Part of a small language model's weights.
Size: 8 layers, 3 heads of 64, MLP 768 squared ReLU, vocabulary 5727.
Architecture: rotary positions, no biases in attention or MLP, embeddings untied during training, local attention windows, capped logits.
Training: 153M tokens, 9327 steps.
Each number is 500 + 50 x the weight over the matrix's rms, rounded and kept within 0 to 999. Layers, rows and columns count from 0. Numbers have three digits each.

# layer 3 attention value, 192x192, rms 0.0649, rows 43-85, columns 128-191
418418512543480569483555510535476497464546526387369531443520545542512537528456480559423385584508345479558482439535542602524472505515611451545454503511526481576448463537468427450581507538560592
640564486381496536501528418379448555540490496466451520713499596489479536481450483543464535552465526540475586468603481527432552491437497476446490585450482456528493434551521518599568492468410529
480431535371510453419546497471478500517393492541578548517543598543476573436578504503581399470473468463507477535594510517537493435526633564549639562485479432523428516428567478464526414424427564
518488446487456416478554550536473509563412483502500525485545477468512425465456541534523554498540460557551460546451529477532533471502394426455415530544580495518475506439419501517464474508564513
626446406487501461500552623542521504665542662535546572505515553431477441454514463452437507496516499457462360487442578428466471486425468602457497637481473470487581508586470497469545469407495586
547505474548511576551570526442423484546444572392442458420575396534381536476536490494520476480512501427540486469487433499385388430474565530454418512536557582538455521548476492450524500559523455
447585513509532475411569429521568500487551457575579391464557416457598449465513508541517513510541593530516455543458518489572565490599487562518611645503422557390553548513474551498532472506545490
457484624439428497475536472650492497494562558464532544422501409459634544491488618402499461559597465485482528457495484506573438491485456536441399436439510434567436525479512545485528434524455543
421584493485480536524545529461424509510452490399545542612481422513513445451614435577507471546558395440558392493533579510551563536425527556546500477478477583546457551423432565507479425452433461
514513450480478439593480515462477492505454505547426462509579574383522492527518507506522497509552415540534465485527477374554422460508555620517473420510454425493600544513495479436534409486563443
418541550495547473494507482449518440458535578453465568529537543395456505507463499561460521469508431440482441601557441531516395505486481530452425512474472440431586531479571517541468549574482547
350518625431516566584462516446596454441464634455378571533498611442479420575524383516447536503597531455389436489435523496476418428547389436584577440439483527509495571455485543552483491524538402
510532534391469394502585451533527467487542514410525474454495438366517378509418506538521439503447484395487569484536464656485461515509499515502574543535531528512472529567548572553491603448560439
518581590467440392451495448527442521539517588537377449475525603442545598527568377578543489541524483476516492515543461594443518528466513551421555485538541531431473517542392585454487481433468583
600506544531586537563539497558483492529493481329443580460429515455447522541476501541509558581499603416569482518499421412536575637505587565494488510504481542436467613416440534420497441560434525
519512524503511514525591463443476490564591482444513464584525499434528473344542510561600518470528477564488593479487463414513445547469509520453589492573529548559484365549511490417386410509547564
551561510537492446478492531517491592410489495590483523471545517530538583483466477517487474403493448527566451461477485513542543510481487448550541406482495506491514465549371524436479487488424519
516464409593527463518498547427571521519584487592481536487490444477467513582600540522546470538542586473582453442455422550501428480454402502514429488428523481483453562479455450513481489499402466
604496461509471453549436482417476432462605408413529555477565540600501452469452550504530499513580414459482432477551461426492483497557475457468501562557486474500465489431436536519571471411611534
499511543445575505405455531455425597448535532404512484449572523627494558474607548573479501348506507509513506513477575503425515548520501471456464583429570373561334470561507553520446479488523458
530530524512523501599516536548519543391482512498601562594560485453552589501503463591532574574489493456478495439486490549481515481534552546539576522404547457462498527525395545511559508536552493
521536533504497531491527520541458513452516490496547517556502549521439511521445501501527551428487431469463494521529484562498564501534514427439512480511542524511495452528542498475449539553535556
562501532600441560469518535535545524494435505495511507474416490511515438476489455493494529489533478496474499489532538545546530491530413533477477472490472477466535533521538531526379429524529520
473566442511435501402533489514437412517449522457457499440596515519493471447542492460490554422537511493451437464512479504517538442527497519528530413511511488498486416520455521543459459497450513
573464502520499497517528494553549522529451521522459523523521485526440510565519480485530490456514565504560420490555390568515438465573453491541536486482450551519490567528455517493490477523515525
506510508510499445516510560535473492522547522536477483511529457465445546493500499528540509463558415387555459484534539574528430501524456491486510473406480472527532452481575449494454462545527503
375552523451499501432444540536489451486512505538479497492446531437443457603529490449549481463456472507422473497488415542445490514583460516506539486531491492488454527499487580487477513431459468
497506513490459418510499466500495541476478568459477540470528444500551385492437486515570431463444541503536473494530498502470449415480489487414507497501535497456504514481425568534471496465425540
502419415497528464527569521536437510530514439462476472450558524487466475573446506494504521473551502449461463504508534521476508585510446434434504550484491459567489526513484520574458562514541504
504453528504454543500480544451500425458484531605515419479555546481542498533449438525595579547462498484497513517532531437561473531471426465445543518535513503550448495470496488456499532476558444
489608510463590463469545540521537539495559560500576548483475471511523500515505571540552562474503514523552520474478491505446502449543481485458476496546542497538531577458527597519570523513477535
516432406548536512498432582479503512477523559466442483575485502511508482527477438499445543525481428502566422494474517542512477485473438425443543495577504555547514483577542500505477517507578531
433536565504531534512455488501537444510492499505448506520505437543374514547523538428478487554543515521543429487474528502520518421551536452506431474563478454429539514483495538523554480478426525
427492514584506502440495486472502559479531460542504508535450479499516533491511473460482481457568470517498466462513474528467581468480466512538447566457455481429534544473536552446537483530527521
526510455441511517583504491543537420512512520498618503474505471477475571505473560448504509435458453496494560520492542500562477450518510494502523528430549479547504528499516597509483403504549477
510523430582440479517546528449624435480492525495504541477528485393402559508460515549468569468524579476442540485531541485502535445519505533533488518491473531409483463465413477475467444513538483
551471531489530539453446459490514576530469510436528502510518533518459454535508572536574483464463549505509496510545476564481427535427606581542491514507503494491529464496512528520530484385489495
536472642435453593533453492502553465441430473509479491531454445491405494563412493532423459481625503487445529498490459504526471444461443481518475532509490412527456459548505531500494469538501420
523424532482505469499508477538502545516505552503536509450525518473483483521540513529517647510504472544506546510439517462531551472376498467482591437547442475510436532431438425523522464511553452
556480415483479471421497503492559502558434507461578448544531477535586536555480491524473446490469563487467572419581527535488470442451507442518450511532522499495565475521421511456503494457500456
477536531544515525546483464397421545444508527542536503500496464471511456548489505555510481603471550467406478479576419541513586477447471589535557509435486499533531576520489528571503521524468490
479553505503507470570487490486455486567561596560536501482546519462533563485511484573538492582525536522424483523547469529457404429455532480521446549437509453563558518416465464450526537502442564
521540489547620535444425491526491541471493478525520454464504538511499471469418486523450528466529528538535497479480584541512529445564517541559457548508467542546502542482398518423446581525478503
# layer 3 attention output (transposed), 192x192, rms 0.114, rows 43-85, columns 128-191
403531490598561658442529503611413481478518547507370547533489500503494496503441462522468483494445354436523543524549498579523450524467627431458381519475472529591431552524497470492553520571533564
543620506399504588517525417450490449559484593490369527617429577446491496395371529549440512537454478460485641549602484456476487452531539474446521516457447519409453446569523628473545476505396572
525475453403522445463461504445493453557523455453611603500527569496455512435571507492558456568462406592483549491558536508498487505457624423513638516490515514514419547376491493468563439543469494
518445478500496410535532624527463517539388457501487480535484583481497464450393497583480520502573498508552469547442534460547473509481426479483422527521579461498530536445442492501452459469598500
628476458583429484440594567563495524538514549604545608530441593449505493471513451453394516520559449561343404516519531441442449446405469574502637604518444506447564535578453487460545558465552547
572486521549573525543566472452430499435394557490418493447469446522443460517432490544503491487588576533561526450428426528459378432386511496514437509442571506609332462490456441454505547535463402
452611438545463503367595428559489456422587458605532394522558439398587489464467464597434490522480549520518359525520449488537547523441496506481681616499473586480544537441534515521500519468504464
494510644430435536506589441530527490405542480452589477525492422445534594416472542455445487583576529489573512548504528516569438473473466544427478430494497498561480529518530505489445407513451442
485547476533508481601502512395465489511467467411527471590428412514499538485584439555429481538520465526465317510533613515485515528443568570606481603520496493504464535433504544498471401510453488
484505438455513403525494541492542530532389530602474473576498551352478512604569480481543497483522452575456534443540499494517489521504573601603463471563508536513584562422535577480485494580566479
434549513507581485519469508479398488454513504458442480519487477439519468473548451524436474516506463450461421437558437540463397427487432529489411607476541457467599479409567476455506520504468502
286496582429508548570400522468574437485460615482346560530467533452470395542584360572398505488517407462419416543380556556496414356546430474516538474460478427482475497478501529566523516525524418
547520540477512446494563528477558487540537504444541443428522491408449427480418477514528522470490508407464530549575512595444484470453521469492567582503525499487486471493563576573409542519485470
519581644451423485477512436569476473527494599577350409455491630530572609491558405581596482482562449504473492495548458557413496456503481535503561466493504528417451547522416591433517528526390586
531420541569606543499435515584463511509538421445440588469473496475454520536468473458454433576534609515498442425501351376515523573409544587488527422422470506456471560424501483497418462505391510
449456431580499564587543441391543514550521518525581383498523461407535498384466440560564472483504491572499547505442473456450470540460507450478605476492525520465545424533544483480366438504483543
536558462532503454506550531519423485438481497513469443460439512439504542572503425463524503441493484446584469510469528563561490464401445484529541519416513544525428479575427495486543455528471519
468527467622561473484480521439509518516557543600557454551514514564505449554548477538495518604514644465543485471573516579570444408391401505511432521450561526504429566520498473484561430509451512
599424527459508547534503523472436526548558389466516548490537606591489449488436588509490445548578365516426451491529523496469455513506549412467497528506456449472469434404501579514457451482624545
527518585434609450392422476472436515486513475535589532459480529570498496430554495515484499355472471458501541583452489482460494430459516570485564529440532373539375466566451507561417488511499530
442445506523508491622475487590526581435525542466622585608477514421454554522466551595553497599530488494408470518557404502560623461561553515560551454388598446474533543444389541457561556539451486
435533498475466490509539467455505435488453549522522481481509443431498461609468465473476500406542585492495564508562491514541469524513445540495519492470468543566493335538489454467498548507503517
535516564465494384529459505416534440512456517495556561511463468463481477554514525521537504496561498487558468448514411535463408475561562494467502557522485513514529523571473507513471523450580439
549481544537489511483550508467478456529498516492554495453484430462481495393481493484553430462423493527511523488538441523485562440544457522419529526478597464440487432433536481474513463528434515
479572504523516461512574480494502514493476506492477426474519468584506461533498432586507570464503520531498465406461491571539452470516476463482464578624545526493481515543445490545574447503495546
519497496494530545533516474509557478521468461440456523485464477597492464456541468422494508476527501562517544521477537459524435497530482451487513514550496537450421431505469556484423500510439542
436422484555510544473555465466497570518474439487561472500477488461591478478558479425547458483549510423520511447581515478525474486456617481518504468479455445486440414543475522543504407527531496
481535556507477536484595480497432459459535524508483520382434529357510507540474600506514510492582494512519526521491542574447458524457497524496499485517416600479533521430511450506499441445566543
477576501497488487577495482500522474571469384463541598506469462494458443500434603527501480456460447521429459504513596425514467521570498471466487430500585517464481509513422467476525444534525539
609469567521500498493464464549575569502520444549495553474371484532511511515561501475420509481442456524480517434507508514405494572531384470532474552533502511511512490455471475439436515526590439
454526599430600484472530469542505458447485468481526520460556505486543510549512528494434533385491539476418490489435477542542487527395461494458423516475497412465500523562498535463537442551521521
394492495594515522589468450506546449465471541453534469556490476486508475493455562526539458517487405506584428501508489528515521473408561458474510491596432606522498459450532442480493494521516401
544511478472560579447545457521533458492458480492549459511415518461490531540572465462467525549540598552553456486482410519575542528598545510563510501604564485433502490466493543516446508535453547
452478534538521521494431561505519493521511551484565540452531513532480483504505500479448638587574548542430469508497499522533496507459463546582460447533587560419510569542570636531469523541526511
490451578417485531609474579487456432461441483519533556481515478460544532532473482413404465493462465505495452533521505563462420525525545539470578432441451533530434539575465573527480487561478556
505542502470491484470506457440540537459517430540525608521520624600486501484400465541503542459510470386420476522432466504503457538560607550537507459514460515440552552504539484463474506493567442
453504550554551467507479516479479482493475536466489485514470579437476536470493483583502569541422595480527516523466544467496554557353467542481563530555518503483496454584462509466492541453422432
461478578488527507466475523531461487478490501482524513563443476437508554524475478493513486434567549439480456516587491438501510569492517438616472458493588405524510424473526454497399441482513560
503496530534533425440474505510473472617479495527502506497435475519472467459509536491434589558448529506556433573495513475448488467512447461521499447460484545456522524543513501496536501464511506
471461489518525506471530502431476439517437549483474394498522459586495478500469445479502489514460451498495579565511548475513420453382471525544510458502546458490515544535457436526480472474513516
517528568539358550467523461512498495481491520459441476520532519504474444498564467522535528517550498482512454464473510466520522448557473380432519438475479493470508547395539451398480455463477545
479475485499452495518463518445513476473487479523476505515499472503503463506477456452450484568445504461458567450506485442523422537544579409575556534556556488544492420462449527476610464490485568
503462423485483454597503474434515542521542505483572487512515552555434546521491434517560539447491518510524499511522487490447498495457486532490483426471518535454463449500571514570560536447553517
# layer 3 attention query, 192x192, rms 0.0523, rows 64-127, columns 128-191
463553540457545463536491518613458601476451541578493547500554513519384516462423483534481487532437594511430468459525522506557514459514599396581530494453442514384497516529505396492470464492551377
576514425379596535550476446582474490449490497541478497522438541411410513525495394458511566557475566330520503488470690509542504540543484538451400450469468506416519510575488511539548571509554535
507518545488559495566522405439502479450535504523527481547468465546507532566516407474487551485545440431495518575450611484458562542461592446454465477472486538449526487481447544510444496394534551
539468580485524577555518527526404537514423531608540504542442520470499477608487451555428500544467459624469473535522505526475500478646523470507519481478503517487499441489475504525505488513500429
572526493555419473606442441488484499567513485505478546518516438498556479571523421556494546524462472511477472458541542474489548501555486470529541538424499548512488389531398551550611480455450504
498590525574409431460498557495477467504508489609514626556536563470571521415545398451577599456465510468443591429507532593552474503402435465520548476443507348469464541421504605578509412505528501
494529521481516500573519537519496519530417488490431518550463491462439543571512433514476547532559558522500428463558418534554509530505476522526508578485534514559486495555487546538489586435460560
519449505474452553494540479576533489512519501524463529453492459449477522485640538491493502530478515492571538525522527492492469533437538469517544504453538546448566506511446489497478501536464520
498534521455547528476544601483559484398590537525512457459503460574540436562580561470548504503515531358509498499457465554527509544366528472548493524510525547525478615447471459396520498599466444
442488473552459552506391481561489518478438512500476545456451567512533459526459487550561554480471488463490493453502539514489551530372565538492570448554509531522566466515413406334394473563428540
464560565444590482559547437510455521569480489504527551554523527520430368502516469593586521540428571497422353546469540515524466492549543524541622444479515483487511492448529497438532526490347450
478554489519468515449464462458551509526526591523501494401566524545449457496449425561401493514491487474567576483543515538439447525544428464501531466526444523525501518467385388487554543468429466
418504474514500534501476517487441499403485500426496476514428542388474505550425571534488514492507536477470541498613502533518552437458461417517462471466586499479451531479486546603511533468425450
495463517512523515471484501488490496445434474562560503491476521468644541535400494484508471503536507590531463525527485627576490468553552534491534510451496452439511505524481381530518462581508469
551548493493476363483475504473446516476499520613547554529508515510539505513487514509394439520465438447456474517460561529542448463397519453487489428538489516508573475443443593449518436572493498
484591499409564525490438576616487440525540556499584476511548474519454530567515551564508418539481472493549508428527494492500594488516490433541572586505514557480557517486466566496544544504448517
464477501532510460376499510533509542608513535565491530505591532520575530512514524470467494481532428555492483498442478561514524510479517444490458538455530510452503532563608498421446480443496538
478635553524488527543470544495471607441496511568555525558504489494448500481496493572598521491440579574427504483504515517557579545530599459491534493537436512451469466503504527512481461565506471
437480358453427529451528475467454528547409479525552598545478530417453488550503479450535441583473517545507494512437551495562468569667545509486455565508412417423547574536459464506491476511413487
456411546548541507510510447393406529505533489436521570470536430486515479521474517526559449566502640483489549447564439503517471509513501496502505636562573488446486479502456480468526484483476468
553581502469574499487522551584383525496464531527510463507480541496476592496447522433534527489512511519370486536523545489490481502659591442444492524482480513536385463501438482515570496465476494
521480445571513540524456557484476496500595465395500502482547451523413458518443540538539433506491501433496479536557454554391458540447511545441602565449475523518526579464547586393455574659446510
566523457469457485455507502520545433379513609468581541470441547460472537473455427453519479613542562469521510510585455610638552578427539502544543502540402477572502475406574567415511487465509422
524525431533504467516464562560444533480506519502463471559448514443454534562617430550429468521386509559432483524538614480590454502590467414470482524479500612555560440596531479519448503517497473
429504556558480464548434483523433514566486549432505471542526418471528537538458476570524511490547514522459613519498530469528402507570538494510529526449535460508534428506446440536492537482495542
508487523537457515521460502452414430433516493417478432491545475509533513379530566423529493570536591496519599479464524497576422529462537507567476477560555535629453541473502450424449500518581431
448428515563442457456533570451553470540520436546483609426548498452511443415477476547573505580549587532502537584521493501463567477502517567486412471468501556486484538530449507525524491478485493
429530495444581524503459494523521414574555521431479554442497497512490481380525423545540488453558519472441556577420422517499613453513536563457483520471445430479507523451528506589462484632430544
481398447503575580446460452593519458451502477502527431543505484444480395468463546456499577515469470544504537498555456591509501582432487571509521498470587500468513362549497455434474491544450531
486519508548533561455521505434475451551550588517513427442479535455552516537539512494503471515553436394558594505478544497519477487492504550536543527472515522505489586529502495588450523516496470
498474454520531423437523552512482500430436548488514487546562470601441461560524479511516437509525459411527479557443506494501529471516538611376515522523486493526534490485495465409461437493491509
456515556486522497531492527567537583438471478482511469579522533576482486516491505413473496452409505521451503489488549487513447469463453429502516516608525516540500476475515435549532560361468374
475431519503456452391520555514478549468467508427532482502491479530467484403560446426562472547445503429416472473437577490521559477503450438415548537486539446511510497446473531412494500479523486
557528507561538480492452459452478596513514497466492523476470563526479486470564484529471473539459550515570398544438478492527472474535491507585445528510472424491460564523491469493528504496491508
510547564486539441464450454542430479589488422439474479522483480568443456435447483498604494541432403447528472501441524561547516491556429509483611509489413430520472464557522445497487571545488466
514520533530550515408496418458540572474492508522484477463528439535529492533530604573552440524438441541526450556540484489512512491551471472438561459505513482496563588482465439480602496451544514
441512500512471457536508497421479435523455527487515446553502501527521509487622465525522503509464513541437507513404508522607484541415480523578465557498451461536493488577517396562564529525447493
463452474470444487521350535513504478543501499526516433483540415469474533627461614506517505526538512501458595528434504543492517502528512437450425459539465453474525529527530452512482484579421502
541466545536463540570519518443384527575460465452398580483476521514558439563505607436465431534543447472453532463548536565485590507508600413436458545502502479463530545422540444501538557535454498
469429575527453532567502463530447505388482471431436473496458485544518473506465532548469507531499538582533522446682522539616487500527504577500607461444495519574561503557511500480491535476461399
480451495541451481464536481449442479546529452460502391500462429475589526584514397490411527525463397527493485420520463504439502441477508465566544421483522424525443456428438475573415382532486497
423526529494514512468553475536558453457480578461501502532407489581524462426542481530464430607484457530524515504506582436513477500434449476587489525438466434495395556466491511488560458512462545
459403641586529478462521477466515526532504546418566495488440446558548463543416508571564513481463567465585525483453466364460576483535465460546555523584506470554615421533482483446518466456409558
475531499507476468511539490494515549515540474533565555433494526471522520501551570471449487510489495531518529431458502495503462489341595518478567503353522428443474498542557524469569412460415549
539442491591534550486481413539586524543530493521537490449482472502505539594529511483522465516481563463498489486566482428511559518564586500491509485490453469536572527480510531479514468452509512
524496432460484438549546451543504477610559551523487572544529487541508492525487465460571507603525474508447524473479545563503493537546463587498531539481470486467459540466454518464537413491533530
567530396511529490413514377507556472450467464465479518447391507499488525416454439529464495547500515479422481449570384488515523504493531593485469502535502501466474563458514528534472448488438519
417476458537504536512441458570440511588529553499448432512463529450460510491456533610560478500457522421495453401517606506544508458517558449435589504524486551489502459558524487544507499597510480
429468460506430553465421485490525489566474529465554462471518527498501513394492488495554417558482423456510572467567496475449502576454441452539582496507497571495439543455542545425585612495515510
533474449521497493480428458439487616454481553510557490465510519476504522448432514487433517405520527480509487521448461404547536430512414601493484494462515541454528482516560435544535547494534483
484559484529568483400607526543605474529515488469501490503455470510425450517479444494483595411495425538477522516553470493516537547481450437549487472567494489493529505469547474461567557538501490
477469529514519466546446536474544453476575460461507534495461457516468510515520457454529470461427452440603481490509536491471496473514512482475529527536499528461499505516473418571465614500424466
529549467404530484476551463480529493446427445427535448550501511444475448535563516468487486477446453499513527492545585459489511576437485443485519485487520512458498518459400417482585535547486492
398561574486463471525581510408508460552524500480498489594451464514451566512511472455415575392518484501465544543569481557494475449581535423474450486495520505398518540468509456583515455482510523
483511491525507554559515430503533498504428454525517471480458473543514501430507511453537494429591470499491460477398537596518520553516490466489545568531469428514568475546481537462544538517511518
457412422454464471573638412536483526565603425506523492508570498526465494465428524452447488483481480523554565516428521523494444467528475514456442568513581457468534468530472482475513568463586488
555525510417545490487508526385522441469450446407477402467511537519485466482423465559474471565565581545535444516450515537453489497526508512486520532578481542488451491507605608533533533487431457
492459537555539463392439447442551460419564483518589495533454489544467524481458544486571440484521478551485424403467496540492566547460531533581522468535461381410478466503512513572486488560486446
538456535464577499524456503517445578482595517500535433546509513515476557371481619507446595454559474593498452421543490452489498444432489495491509473481540512581462521498504528532564513450541485
453443496534503508503390500450483547610472449549515483513536482483585460350548426448444455489469432525483469459457563458474522513506563503471527539454461593543554496563548451445568466419476534
502440562426514504532477437544571532567540581537458506419599477473559367591492552521518454553537479458454484529432548419566454537480520535500570486477500522539557514527539463496465505439506506
443534543516470500437552516505550519501506468498455511501511527532567555489492467437506478523536499477589482408540519492462412515506488550542491573464544478464516534524607601542596484516508504
542485513437610536490490503528674550530517516518493487441475509489431450520426489495513425506476520496488424451558555450521521557478430509429495498508552575514523496456594478496536660598482522
475532457522522461538508497543553513559581580467443506533460567544525495553464460499586526490572501506429420531574497489472428451525510447460522467541495529551490467564510429445533576518568513
# layer 3 attention key, 192x192, rms 0.0547, rows 64-127, columns 128-191
486521569565443527481516534439458561480437469525527506500457633525516561617472493453570507483477468517484519495517405499472519470482496499445504551554545531470488508509456505553471458415452495
508465527528461467503514529493601525538489508491541537432522440487527584546431580493482519486554486496534530456424533547502512539453519508514532550463496530569521547456553501534553536476517514
461388509580430527517492391561454595530562423536421538433491472519460487509496471465507566444436488492470502474456444543501546471459469483503515543432562502574509543505534526486522484410441557
523540594470397434511542507483474542568540478633535468569515585571514544512454492570437536435522488516470532490534461408486496503546524480537588524526558545435583539544444500482428482340533483
442463548563502457468588444487507464516503543540550510520475504483471477439480539568411442427491553485543408565623562401508442475672526509529550456502505481528501532539416537465397489382459533
557501397505476546473560506500544474478464565509462524483499564574493496409544488427534509491449472470533466469491484497445497495485427508602482439450489535511505470565482473472394490466505454
444476459520557527608430537511508552500579520523536559498581475488499533527448479450574447574447461510528473493456489492493493521452477518456466506539447558437484464520430463556432521602471504
435508573493572492566517519467550461526531505536536481523484477523509430487466461498494604480478467579482428469523502530460468560461532503476482498572551512550512548527590514582474475443506483
513512502524578534407455512525582435465564532505521501495498535592555498533496491496567434486479486406472508471502412537532482482490502505550489558487472470486499451487495467446498537550432527
550560447468493558544518471483558431514478476496468430500606566407553459449531519467458521558484420466502521455409500560479548518377475459460491525513499414425501495530410518505529530595385550
500441588538554451472524441480386502486533474557580506425525553576503617492481511473479471504491429529534491522458540482435499534568482406515484495398478454450439533498478459533453500474465485
453514456449490461444480506469493566539471520525447473468430549467508433513477548494601500468503492511513521468471513506516482524515542490542454480502586541528567514547549502522453478603525459
522525465498542571456467504476488517436517542461408564419453453506470523467428524455490472445630532497502445489503444547544513503549437440551469490497561451514507458527537487622485533563601582
553540516538474509423440499437500542514460494460530494505464477558513496511469526486523499469561549459541431468546414521529558476562517498510461513493507456469488525471498518487525516493532503
552514492561491454528522542500538500519422448600536576541594502394489507533504479518498589533458565498511419462400448534476509461497490521532413526489560513601538538503557589422509524455469524
592464516427533454447455517547503495547496489459573505525501500526476470531515529538448496536454505548600497529513450463466525551566514584431510560421556510427541594523532436524478453476511545
537476492465470464469559469525478628564473490565517474539557540535420545513518498465425609482459514540516497496561530466477494474582553492610572540486500525448556527514490490563509432483551412
484536578509425524496522488501491471563553544565524425541429473501535522452545518497520609481459497583481467509564530515404487611555555506468426439445531496553434531525520423684532496520502447
518522528448537601512479410402475480520512445510430477521511502489495561447608522539471532499466443578506439437544558585483568583520486596522469465412504544514531549579534475657499439496536467
528558515444541497513578460500475456475494497545494479495487488494416526452489533561536552498548451494421577481507522509521483556533510512600541479463520447388473470478482436489531467505546504
590510489537476479533625499542449485512536494531530483544492517566502598474554553536482523431470520587541480509552534532519478527670510498504553471478482524517523453524474455521466582484517480
569454442489482427541503584432567560498469524413402467459480523515415424493488511450469508506464508505538567527442498562486528421449444402554516528458495545583517464451517446564482543525506480
467480520527438486415504554517513432540538485530588512553519415487503529419385533404455512503563498462514553538456547475525569452481502509528451531507546412488499546461568457512449536517543522
534537481514452485512514407407500536546554432569545449510520522537497425527570489497494580475490477522465503535516568523451496549532447575472487542461469580492512595533501438516488442470545478
482477476550448465539490472480520583468493509511487447526461509459476471499485507534514488516530504537515481474560595550524538558531455584561432509485590497452543497531535469546486522397480482
528510489429504445488451533491537548455366562446510509472529455426517500495486568472467479549500519425478533531422522505464522573407466546491531420473513506579483572583531477457447461507577534
485522507512571520581456498435432476453459543587504541538533452528479505525510524561569440475484497511613465495469455570486508541475530532483511464555474478507535541464468522557606436497465468
566510411539500485511477525583513429566439505451472463470487482491559405406560492505474416474519521441437553502326504448597518402419497474494500516460442540562576544525546502540532517577467495
546484444562503462508438573486516520521517499455428539477533517592538446589500502507472452616552526529622503557444490525460507489403478479481505513520449453536520474534532540437502478567456510
480594550510521573546512488492462503587577489499497542560485508539479449534515533472445449446476458437540429513439469528536488473500421512454504502524513490547514483498534524508448509505502491
466471436530501412516542457494518543497471546478546466515551507496570509501549447501496537503494514544440522456520474548542532561571464453475490483526476518568430441482514547493457483501518544
534547560549465465517406632494525440475464477524480458494510501476503511540566490485472509485560456463444436487477531424512413514532517554524546540395421583454478494460502482416450506564551463
453495515462493528513459538517539483500489524450530495484462558547490531471509533583497422513495502473524543467486513525522486470462472554471470473554445573572512444485526488435452489490474547
480498579526505545497494413416476455496471503519572512505474481525459530487459486506574519504500479531454502455473515573540507512429514546506531540450441560528487497466467509443426482552453469
538546641514541544488502569445440529440501519438532482459468457435547446469532484484441434521484432475528505528551470444523463500493537516468440475499429430460509473544540479501492525453449474
502526535540542521539511421449486601518451525548430379534498483577516508505460528483479496533485501389462505495458482530546489450488509585487515543520521472474531563441478543484531481517511473
493537564553456446480476465523435453419537539554500514510363493517446454506493448552557456415462501564495551574438522520555438556498527465554504491517476538524449463505496541495517487499487499
503470486480520542507517516517503506497535471565482470422451530482470494559555549543422459515479504505485559542464522522488625453503538451505485476493438534575425461493519592481498480525542484
505502561439464459595552450485407528389484497502425468458480488442581485505474587477527477520516457386514487485493445535529577459480555538499525496505531537436529523411524459606472584479566439
538460495494539490456482535537515487546508488501484448486439507484507524492578517474530535589519529480551514497528488467554518488518475524535509485497546456516469450559538533466469503519515394
566552534455537585428559474469499567495465465420539523477504495420551498486522445458483488532537385529465498539510462501447549535681529537471476500542545526481504467526408529503521472513471487
465438484512461495493538495443503538510505538504493427436393467556488522542544566506510559479399513552525503499516549539462493471596423486506522549528533558473492402490539493534528425408468452
516442543447489518482493567538487512482488463532527496464455541514489474452532515575491471498520419497469522497399459469578496521517445533493473482522406476508576502434552463479496443506527601
559489559502499430570493585560527576505507492479516458514521479566520509382485457457512523519546470578544561392497531487457441476465515404433597523505554488475466492480554524447475477546481511
502505416521506525426526523486482478487540531469452464478484448528439508540455511521491498514455548511502491468517546378520523492453502462493475494519457523448504629542534545500436446502535493
569476539570514501544467545480575469456463524461450551500519476468431532529454529571527573457474473454465501395508598532456507479395561468502576554569541553467521517511535439452490599455474529
474492539494487483489483437451482447456514555431516584486476488526498521459454468597448490518540510470474536433517493447506486453435493499514470506487531489500521495489504550479518457566567506
447484545561476507511523512478545534602503543520486529445476486500487516475528530494540498431525490473512545475444435512452532465503483519522491556496490407567511470557559467471475555552411610
499515529449529502505558473563476487518492499453479456503452479520508538474422548549556533496498456510518522470424454435564455511470531523476513547505465550475522430469494510500518522536566461
489558522555522479460504554457536481437490509488485500576479513476442547498586479535503476449499503440496549468553518601456522504571453551506434464471619423540480474556542391586473432398492422
535497460483547478549429500470482493484515450426500442433495427521516466521501472504548347451496421477468483519516474515506495527460528513481540548487562438535581460502424506512575432440391504
504558438440496467475487492492455531486527502512459506468455465544528533495550513591518483543559492504524472478601539509447491510540437486430506535418478453534481482543481524490543436453511479
521500531519484501433546476492530569485472459559422505520534463512474506510567470504512527473486520484445458512544501444528553484493516563550506514508567593509539505547451481468527550456467488
460538466539464564519441545563477431471483375434488530511530491497527584467468450438503506418563558496465476473504437475517431494513505539511507432522528446544550544512476487546443455469439417
541501540573464503440550493433518453494478542526501515432489463507494433504514543539500501416470550483512505555495520485479498524487497450480469489440478474575511487495491517474490562554565480
483457559507503568576505470587464498534492469521496533574508517495487482464526491485531511555454575459506475537488441449501506498439524532510465609491505474477439415549500472449492528443572442
512487540554498560496537500481417501445487474451441513539496389511553487534499489460532462537582515528530415507543534439551539425451495471569463503545460474422523527467544500492522473544430530
584498475491606494542493492442460651436513473489494497417566540543470531501485595475543487538521511470386476501437466537473562537375505426516497507544460529536529534529498471577454449468495520
590504497496475527499564460455432529417519538495481590591501547416405561489452441571518555520530550531460528508548529475626445485517506511542560487447510481568529584476471485544478455396531453
564529522445476544454559538487487470565440484489496495562530492458538600467499539560498543548462564539485479472494526518482496492441531536481490513508590524493502551586553502490504429593550562
546583490474494474458562519468550482474514563499481430487492515478474546555513455483450501528472564461506536542500474469499537529476427495513544543487454449415576469446561678450515476481464445
436583537499529431496515558447519531487520554490505544467532504547490475484432561533476461490512468501547431500464461547553476517510493470529475519470451501478521588578541457536472539508467472
525567533416435430537495515478481521571474580506444481456504525526529529522480494543443479444573516515516513507546476422514517532446576450437481469530510453522392470480454495495531517533526507
444568523470538413549510462564545597522513502553524511431522447521457557568472561432534537505461537503503432551544452513433453503551515556479533494477494566446489505503521498474522534501512505